{"n_layer": 26, "d_model": 256, "n_head": 16, "n_kv_head": 16, "head_dim": 32, "d_mlp": 1024, "vocab_size": 2048, "activation": "squared_relu", "norm": "rmsnorm", "norm_place": "pre", "norm_eps": 1e-06, "positions": "rope", "rope_base": 27200.0, "rope_fraction": 1.0, "qk_norm": false, "attn_scale": 0.177, "bias": "none", "tie_embeddings": true, "parallel_block": false, "extras": ["paired heads"], "init": "normal", "init_std_qkv": 0.0427, "init_std_o": 0.053, "init_std_up": 0.0611, "init_std_down": 0.0611, "optimizer": "adam_hyperball", "lr": 0.00522, "beta1": 0.9, "weight_decay": 0.0, "lr_head": 0.00601, "grad_clip": 1.0, "warmup_steps": 200, "schedule": "wsd", "decay_fraction": 1.0, "decay_shape": "cos", "final_lr_fraction": 0.1, "batch_tokens": [32768, 65536, 98304], "seq_len": 256, "doc_mask": true, "z_loss": 1e-05, "train_tokens": 435400000, "steps": 7448, "dataset": "wikipedia_en"}
Each number is 128 + 32 x the weight over its row's rms, rounded and kept within 0 to 255. Layers, rows and columns count from 0. Numbers have three digits each. The size before them is the row's rms in percent of the matrix's.

# layer 18 attention value, 512x256, rms 0.0427, rows 441-458, columns 192-255
090:087165098148070121069102133130094139130135142085207125152088102148123094143122133144131115150136105092044133183109146157143119132054134136113128117155086133093038132126135104182134096148118135
099:145155232190125167109125124130124163134103150118159179145066154183135068136123188110084121100108102124111128138137151144156130146147124176155117128140151156119098149115127083136152114148082130
109:090141089135098113127116104161135104107127138087203185130150140184066140136146149107151129105099132106064112142125132128154164132093174104126136130164146110144114099198156048148129109139118129
097:142149118116144084104123132115118134132106141129096136150126115120132103128142135128086142126128095104165163148072150154101125159089041136159137130109087089146171110105154136135138114162129138
101:181137050102145084170101060077073131148128150126115111138153136088180089122139138131161138130158106109158168130096172123138080136065093129131126129125097073145171106106165140093145145099166145
094:070100152140088135146132205145121102108160099132076164155080064132066145146094115143105098116138165152097103114135083128117184119169133154145145103135133133143119193041110156107111080108080127
114:112110193081118098146117165175143086166093186150157171136111049136149150096155108111147140146150143112179064123164104127190130110145096096093136135121092154183128117210102128078113127123150114
087:126111073109110108133149188114099151142106116108112154086121131122120143138132084165151143128161149162089133090129145129106118095168054101120081148083140141125161124180105176115095154126122114
089:163160203186140122157127140117141087163158122151095149087165157167131107134158155109137123105121119093162142124077152143110183134168117182126125051090072099165121170114142131139155087123139133
103:115126078095140163119126086113081137108157094129108092171124093062129131114104142134131136130141173138127117140117135094163112105142051128067102199174172126076113146073115141122072152084142138
095:119100139170157161129100146157181144123152176099148069175189129122130136144156133090112120154123134110147130188158102127112158130152127098134145152164155102096115135112102129096175101087079132
102:138176133070098096094151064089203067079115129166157193118123131139129103133124096114120098126155060150135126073057152155114146106138138150122134138152114152125131124116134096190110090126151106
094:190122121131123145208133079109111138154141121129143132090145104108126131178120130155157107147132135177056122089130071116117115170190068138202131109126134135156125089084117145139091131083162130
101:098165160109106078202128110115101067143128158167132140167109168136124115153146079144127102091147097089071110113122115087146133168173060171177138142078119162159092162134128125161112079134179129
104:146078154167169163152111151196128164170118158129137061130148136125085146136172106081116137144104163146112142159208098097145115151146063087152119142119169140108088115122109154092156129079089127
099:114139108154081125137143150109108101133160150189107144139120145169190144155136090093131092097126094144129102105115114186127184184141151190177151063134076060166176134088158133141131135138107101
089:114144160150147118145108080170127144127111159111122076234143083119126132142133151117137107116115127075151131171158073088190092152150136121144158188132160144117088138100119087120152116120151133
097:109128108116098132154130133049099059130114124060122129109075157143097106121127129145161118122094139137103112152136153150169187159102120144149126108095069113156130120126114189100084116151112151
# layer 18 attention output (transposed), 512x256, rms 0.0529, rows 441-458, columns 192-255
108:115116093116183134079152086057074151091174073109085136139133121150159155108107170147133134175107066114081160150065101119135181081149091111165093119181124140188105148169145141144108124116170160
110:131156112127181146089142108171128165060182089164065129118123186142132147153128175093135124134056109146095130154127125089114135129131178106132106127132112155139134189128139084100087107072108142
126:132163075130202072098175119155140060129151114118089096137149137149082145093091183100136167189104094120149166128095122083173104121119087142155114181156123114164114115134154134178107161109163107
112:118141120137081130061128127158099184134090122189099146154099114149107132141133131127138072102120163155134112160039111061109199129093082099149117113167080100154161165143083118165071125102077117
112:120097122141076142160147132120111197148096123152176124138126100098075120135171114141121121125108137122173150126081096057141114118063104131144125094120150091168171171119082159153094135184152154
108:152167131144159104126138150105127119133179129081144119091095184140137138115119181117126133068106098071099168136151178158115100105144195137101134178120155120118058133111181120114197110067147193
127:116125104147110115126130215167119115101109146144144103105081106148089160133141114086138080117174132164146112151173113116177140150123078139107123180116102156157147070110084152099133097051095136
088:140056132121115150134149151105097167152119148090121073140102096161158140117133079179107112128190083148081145128152167137084121090130093121130110171128142158117141129101070153104144132147163118
087:180203182097166142126055090126141087067141145178159131152162160156094095129069184144199096131108224131181084143088104097174119201103111167134135084090072117181099145105160121125123081106129080
103:095115135130116132129157120095091149101090098051135109169085072147164165153123125126117159143148142130114198136126149156118108135151143103110136159130206142095135157094103176108121177138192199
095:105134133112156125175122088127162165114188119162112146107170143101119124149119167056153138169120187128103150093097133123144102161164188161089166110158163094085133130179150107117133153094067161
098:203153127123117129142111102111141080114120163157126152119107147090106122129104129133116066111127078156121152159123079128146162107127140070094134080164051125073120144121136086120165139140168140
089:167159130119132188192132142084103185114150123106144168144116113153183112174133106195161146097104115135082089089129173129102099102131098120146123138083149136167118109078080143154125100119182086
094:150201148147107155187112077151065050105118153115111129118126175132110111162062124127144107113095132133093078158080109154137132110138147140157120147095114104184116155101122101137125109131178085
105:106134161145096148190143153154159183178167080139121113153136124108124121150146128089152192133128168096059125068157152094114088137145136179167111113125199123152127106116129122119105136154026077
104:125105079112164112098136140185104070131152186132175110095121152121193120143121087104152120123143130139180104141088150146132147123097110201176192167117130102148142148158146126120187086122152130
094:092200164158104127164139087124128079136130091120126143135153142120094146148116145131170169154091157112112129110105117172140096160151176154149133107154178131180141104122156113157090134137121134
094:152104081123169156063118153138106125152141123126147122122122090135160059101124072168135139105116167145099093141111115151171163079162134152133065138044143155168072120106127161138141071058125110
# layer 18 attention query, 512x256, rms 0.0427, rows 448-479, columns 192-255
090:162099120142121087116106089113122141177102120145105175150152089137071120143125154129126143153140147167134079099132082134108188142094145115129049104108085087179199077127116172201132133105189189
089:127101083107163136179131178095089151134075108111104062098108111091088068092085156102107167108098112144080161146143096169109182093114159135133118163097128071105115111096093117152124102122106181
091:107064119141079112132118136162136187173061177156144097114205111133130112140144095167108112087090089144140125122204118165085133156158145103138109113092125135153102081091139078088129112122124091
091:091092094138047121153161129129064031171109144113106132077178152152126122160129102107137125088106119143175203159178077147094105123103126139151151105132136102109140081136082113127177122143144079
089:139147120152118090120149118147133122140121127143117163134145102141151136127137087051167170120144163210132178116111099095141143143092062200134188090098198116086086121143123174141110161171109117
095:111137100108143177181148116110187139093134159132152192126130105106135167106125142168156112106094146117167038127086207115119129161099141130126099106131103117117098157158090175155094111125117100
096:132095135138145136147120148160049082132156077102144110063223111132105078124119073033110112107119173140155165126174092230095100135151128137153159126082162171153147112143118066093180157161112146
097:141189166125144131174146133171182120164119124184119130152047168171088180113097175136126125142118160161178099157117108131103189114137163183139160086177092114134172092097161153123117137119143097
092:125133133173093106120121166155172180081144127135097097099166105131177125141117191151155064062149074130182104119151084113113153185098119128126120117143102103051134192171134121124128119098143106
106:093120117113156153133096128109116117123133106129159127114114171065125072140133036134186091165157095118108100124173128139099148149185131145114078124126094114099131130193178116135109137138122171
107:148169142158198174224127166060190153145097109095138141097090157163087163117095170067137142144110149118114083134119136102101131068096146124124164157138138148126108165106135128093181111147083162
108:141030085170122109110141109162112124124144044099168084124150104102137072140123105054088114154132155156129124100082166165119158142144159107165129179104154071131132104156111097113097157092125139
119:124104118195152094102133114155171121187118101118138093124181148080134054104126111151081114089136155080139179097109134118110136147085139063123107178075170083108136181135158082070172113120120122
109:077051118099095217161117150164126134097188088155129160169167148139130034116141144114081111118122082112148157097181102136081165174145136105193162181077167118181136083105133121156109167121094106
111:181111139063067106124118102127074095109096137192116121118102176127179079143176085110067133129131164135124167149134159173110160122109152117069139112139074137185100044159144134104106181174094129
117:123098120117155084137119123119119151141101162109099087142161062120136075162158110091141113117117187090157183103147076114150162134098152078157135151066154119078182172102093163056150113112104113
091:119130118162091156145092102169123145164161121207190133115111117142108060154089097112145160103084126156114107112149129146137136119117100114131127054084130094071126136094142173090076113172091120
091:114147106152119147144100139110115115107108095138109138080091045115159066099156152154113138160113145124096141109104156164076133111156091114099108091079089114120106097191153171107139133118130161
090:121136106116145089138171113104107066095080125098131139131123156131153109099093200068146145106108170159150152132179138118042202120144136104090156114156120103141193130143117137163162121151051166
084:110132099108166139149159138176102095051151120172134136111069146140095115106124214110111107077137157138168126136131139108068159046136144097150117092109072131060141105152095214191145103114155094
089:116157144088100159121146121080057128086102148116096157174108119213098123093146168118158103119084144110136135149149080108141144109164161143162206102129081143134133094093138163123128114109185110
087:105141138153116119173115164142180133103145100132129144178162127147156111171119109157108150186101092132162085152110169137115144133174100129101106160090126125194128142148118129153036157187127096
098:101151102160120145176115102098127119099109117104160138084126085133088103088122131102111107076195106130107135144159081191099063064140153138090133125142093086087109056116155122180129157138172114
099:157092180116154131076057146121145095099135091140121123197126168098132081146174114143125067144092149098106085148099160095175135154147136102135105138090144161203064122143108145122081140124060103
119:131131156184111068105159113114224101160122131081137097136219145122148111116152200113112112128114105107185197088102120129138079128116132108120084186098166104096154171144134074106132083119144120
112:094130143160151082183129177171100131137088093124047144133173170145108177186087121093126129145102139093158096125080128132116143153100128103127140117105126054157185178126134154113145100110124101
105:174138112147155097066161137146169097129105148112087150125136077111177166138172123113142122083141112122120112119055082187143087173117096162173100193154095157104165170101149130092142116088098077
096:096123101117143127163129128080089149125095098121136149151124162088147105147057144066132104078117094144102093106089178154111085115134119073136173149122128099081105194146144135110128144094116178
122:132145145169129062071133148163143093155114127116122072147219164092120100165153167128137092085138117105164169117101092137116092165073122133137106088118160068132152148088150092102173088165102105
104:128136144096116137163179126130079122185111101109101143095201160166158113106159083163144115148082119136203156128151171185113126129129091084084106138070097159174133162133135138111112101069153157
108:154075120138124186120146163068112126120169105114163106089127157127121104136168130043102137165131115146137122126094132174064135085171153157145110134183132135131122102152110182096074231117100158
106:073175137143124085123117153187176112127073114109134099141129170103104104104153149129125125126098048112096120120076133130132136114107134118165149160119132068158078129141140105111152148068183169
# layer 18 attention key, 512x256, rms 0.0427, rows 448-479, columns 192-255
087:170131168080120119087093108115135151086115084066082100157129191126170126104133141101123120182179140068195157155179124088170119097097113113139152140162194186142095117146088098150114110154162067
089:170123174147148143117164158191148136131125141175088124128126119193125144128146128112165072137143196159181103127149120077142088152147116071130094107161084135136171104131124076103128164141175108
090:057123103054144050130120102166093094127148115077057126126083147190124160130140114161104119127083126067126102152079136046110096162138117141119085121123127169133137154110099069145127087094172117
085:176114119131131160208202153065163116159092150114160156141108121071147096120098118120155138120126158137102160116164156120125144120102162106172081134117138146089126134103118114072131132195156221
086:126152111126109118204151081145099138135163163072150129077132113094133140103132095147153133147115195145212106105175140091108124124153119129141131132145136116146126149110160085095114112132103155
096:167141180113145038112092085189127186133142093117140095107078094142115159169101127125128105087158047073093097164084120127117128181090085090090073117147089158126110139126129073122121102130182067
086:144174152146141144170166177179137109112114193109161101119143146090114132073085150112142215148155153150174096111189141086098071087144140149179128125062155123122132110052166132136180105134159200
110:098074121122159112088109165119115196164147128081101114158157157180132090097126077140081084101108152094129166138137115100160107134088177106132104113132103101129095152130014124133091132152060100
103:111157132148087113112078154136099129134182160095125126165115128164106105121162090128133077062141118139151104131094111170073153184145123103092159111079128119156129122102051134139189106150132086
103:171123144140170130154119160098148075169112147094162144072102092065123117157109165150157189146077112160137059128143154132097098141184131115063125102146095082137171114141135150144140129148127155
108:073115162153103122061130179073149183157156177125097148091133215132119158128110119141112129145231180120116171118071104089153156071119182117125105091160134123168120166170088099143120134104134127
109:108164137140104143210106056112163102095125124147157140143136142068154130199139165146192153160090088124154090133201095137063068160134092129117142156106128154172171128147182139135189201134136135
115:082129091169115118142131158138138080088149155146135129112161101115134214194148160144105153145191052090149092069086120152079124116174114137136188133100132094157190132143146143081129122098195163
109:186173148155074137206106130153093150111168077159106128126151120059162107144151123157140197139108091109201121109149148127051091128160095098097088131047108149176209117118135099127093128133163109
110:189134122123176169155165116179139142076153113195135101178105093195125176117074148082117152126091106152175084116139092088103129192146105161145086142147131151162151103162235128151102134078129147
114:110161111126159134118152104146143090107160110144161150097159098116182146188179133101140129143126082110152123089061128157073101106111101142132155173107134125114158137092189117076146106117187161
087:093110100179164145165146112159128114101114081138168075142144065132134155080151123083137126118156146166190125166107122091100175127114162080146144142140101128156139160125097068062159099108143203
086:158130127114103159132151123111111057151134159127074127101161127107074182124105144109086118137094066178132148140141091161131136164163161126127168147173106108157128112067196066154146144136090152
088:158127181132159113163172152106132109168091130171134090125116138133080102137130167153115084119145108184175145127155132133110184117166114133197117106110126139103105053104132106101151151133142152
086:134105155121154141170141074113129138160124157098101136158142142115121105097121158174116138111174132161169157103190124150134073107149141160190151128128161159128141144124101121108208122173116189
099:103111123078131165168147124152148127131176117091159144118172164099158118112090132134112177173093205191175182143141123107134122110094184136140097149165152141108113104119046128124161164198101197
081:219126114175099139139081143145070180124133138173121108154103150155116158161157141119087093137127113158086122148086126089118139167098102104066119107115064147088153085125125077147166101123092112
102:123191130193086157135152152111132126151130166144065098136167157120120120097061144231122192144141171144181174124162116155100082079160203176129160162074115110152114148073122131172133126144117118
102:139140126094136094115092153128138115078139091117132105102108111142111154202167085118101091095118042095109076141091115100123148151155083119110109109157079123130154113189204090142052148042153094
107:107134086206146120132124078139139084094088149140142148148195128086134157201184116139132101189164108107130120103127110154136116137178100118085155104172114099116193134110104121108158124102142160
112:126105118119075157147128101083145093174112123126069094179181188131137120181180113117077132141169065125095165105075101115141153154117163180130140117162168130116122181122113127126052071099204110
102:095169127158218113107147151129169106128069187095142112142083131144138147133087074131162146185111130111120107097154156122179076184101079164147122091142126139162157146150138106074167086071180124
092:106076043148089120119123135101135155131142130163145134132179136127148109112168167138151197170221139143146109136121104131089128139097185118105132112121107152141138173143155114114114123158115179
119:114178105151083149131112133114133020086090099150142149117120149113158117188096134135112119131194100072109104070088118118095123107147085120088175147121134063114145159128191136113095129074183175
107:178147086180119101193179098149132114074080117138141121144200106125124224123153175073124149135109028162157136109126091088124149111150124154106132084157133190111191099129118121140101093176190103
111:120122173157157145182169104136173220118113134190146141146168103077154176130118158121124134148116118146163131146157098089111114127103126095108121114144114160145187119172224086106144223068163093
106:066147100189128089114125095112097106170144144099069129172136150176137087090099127183134165109139193137168141114139108160127141125178159154172138133113068070143167165098044170131148110161092162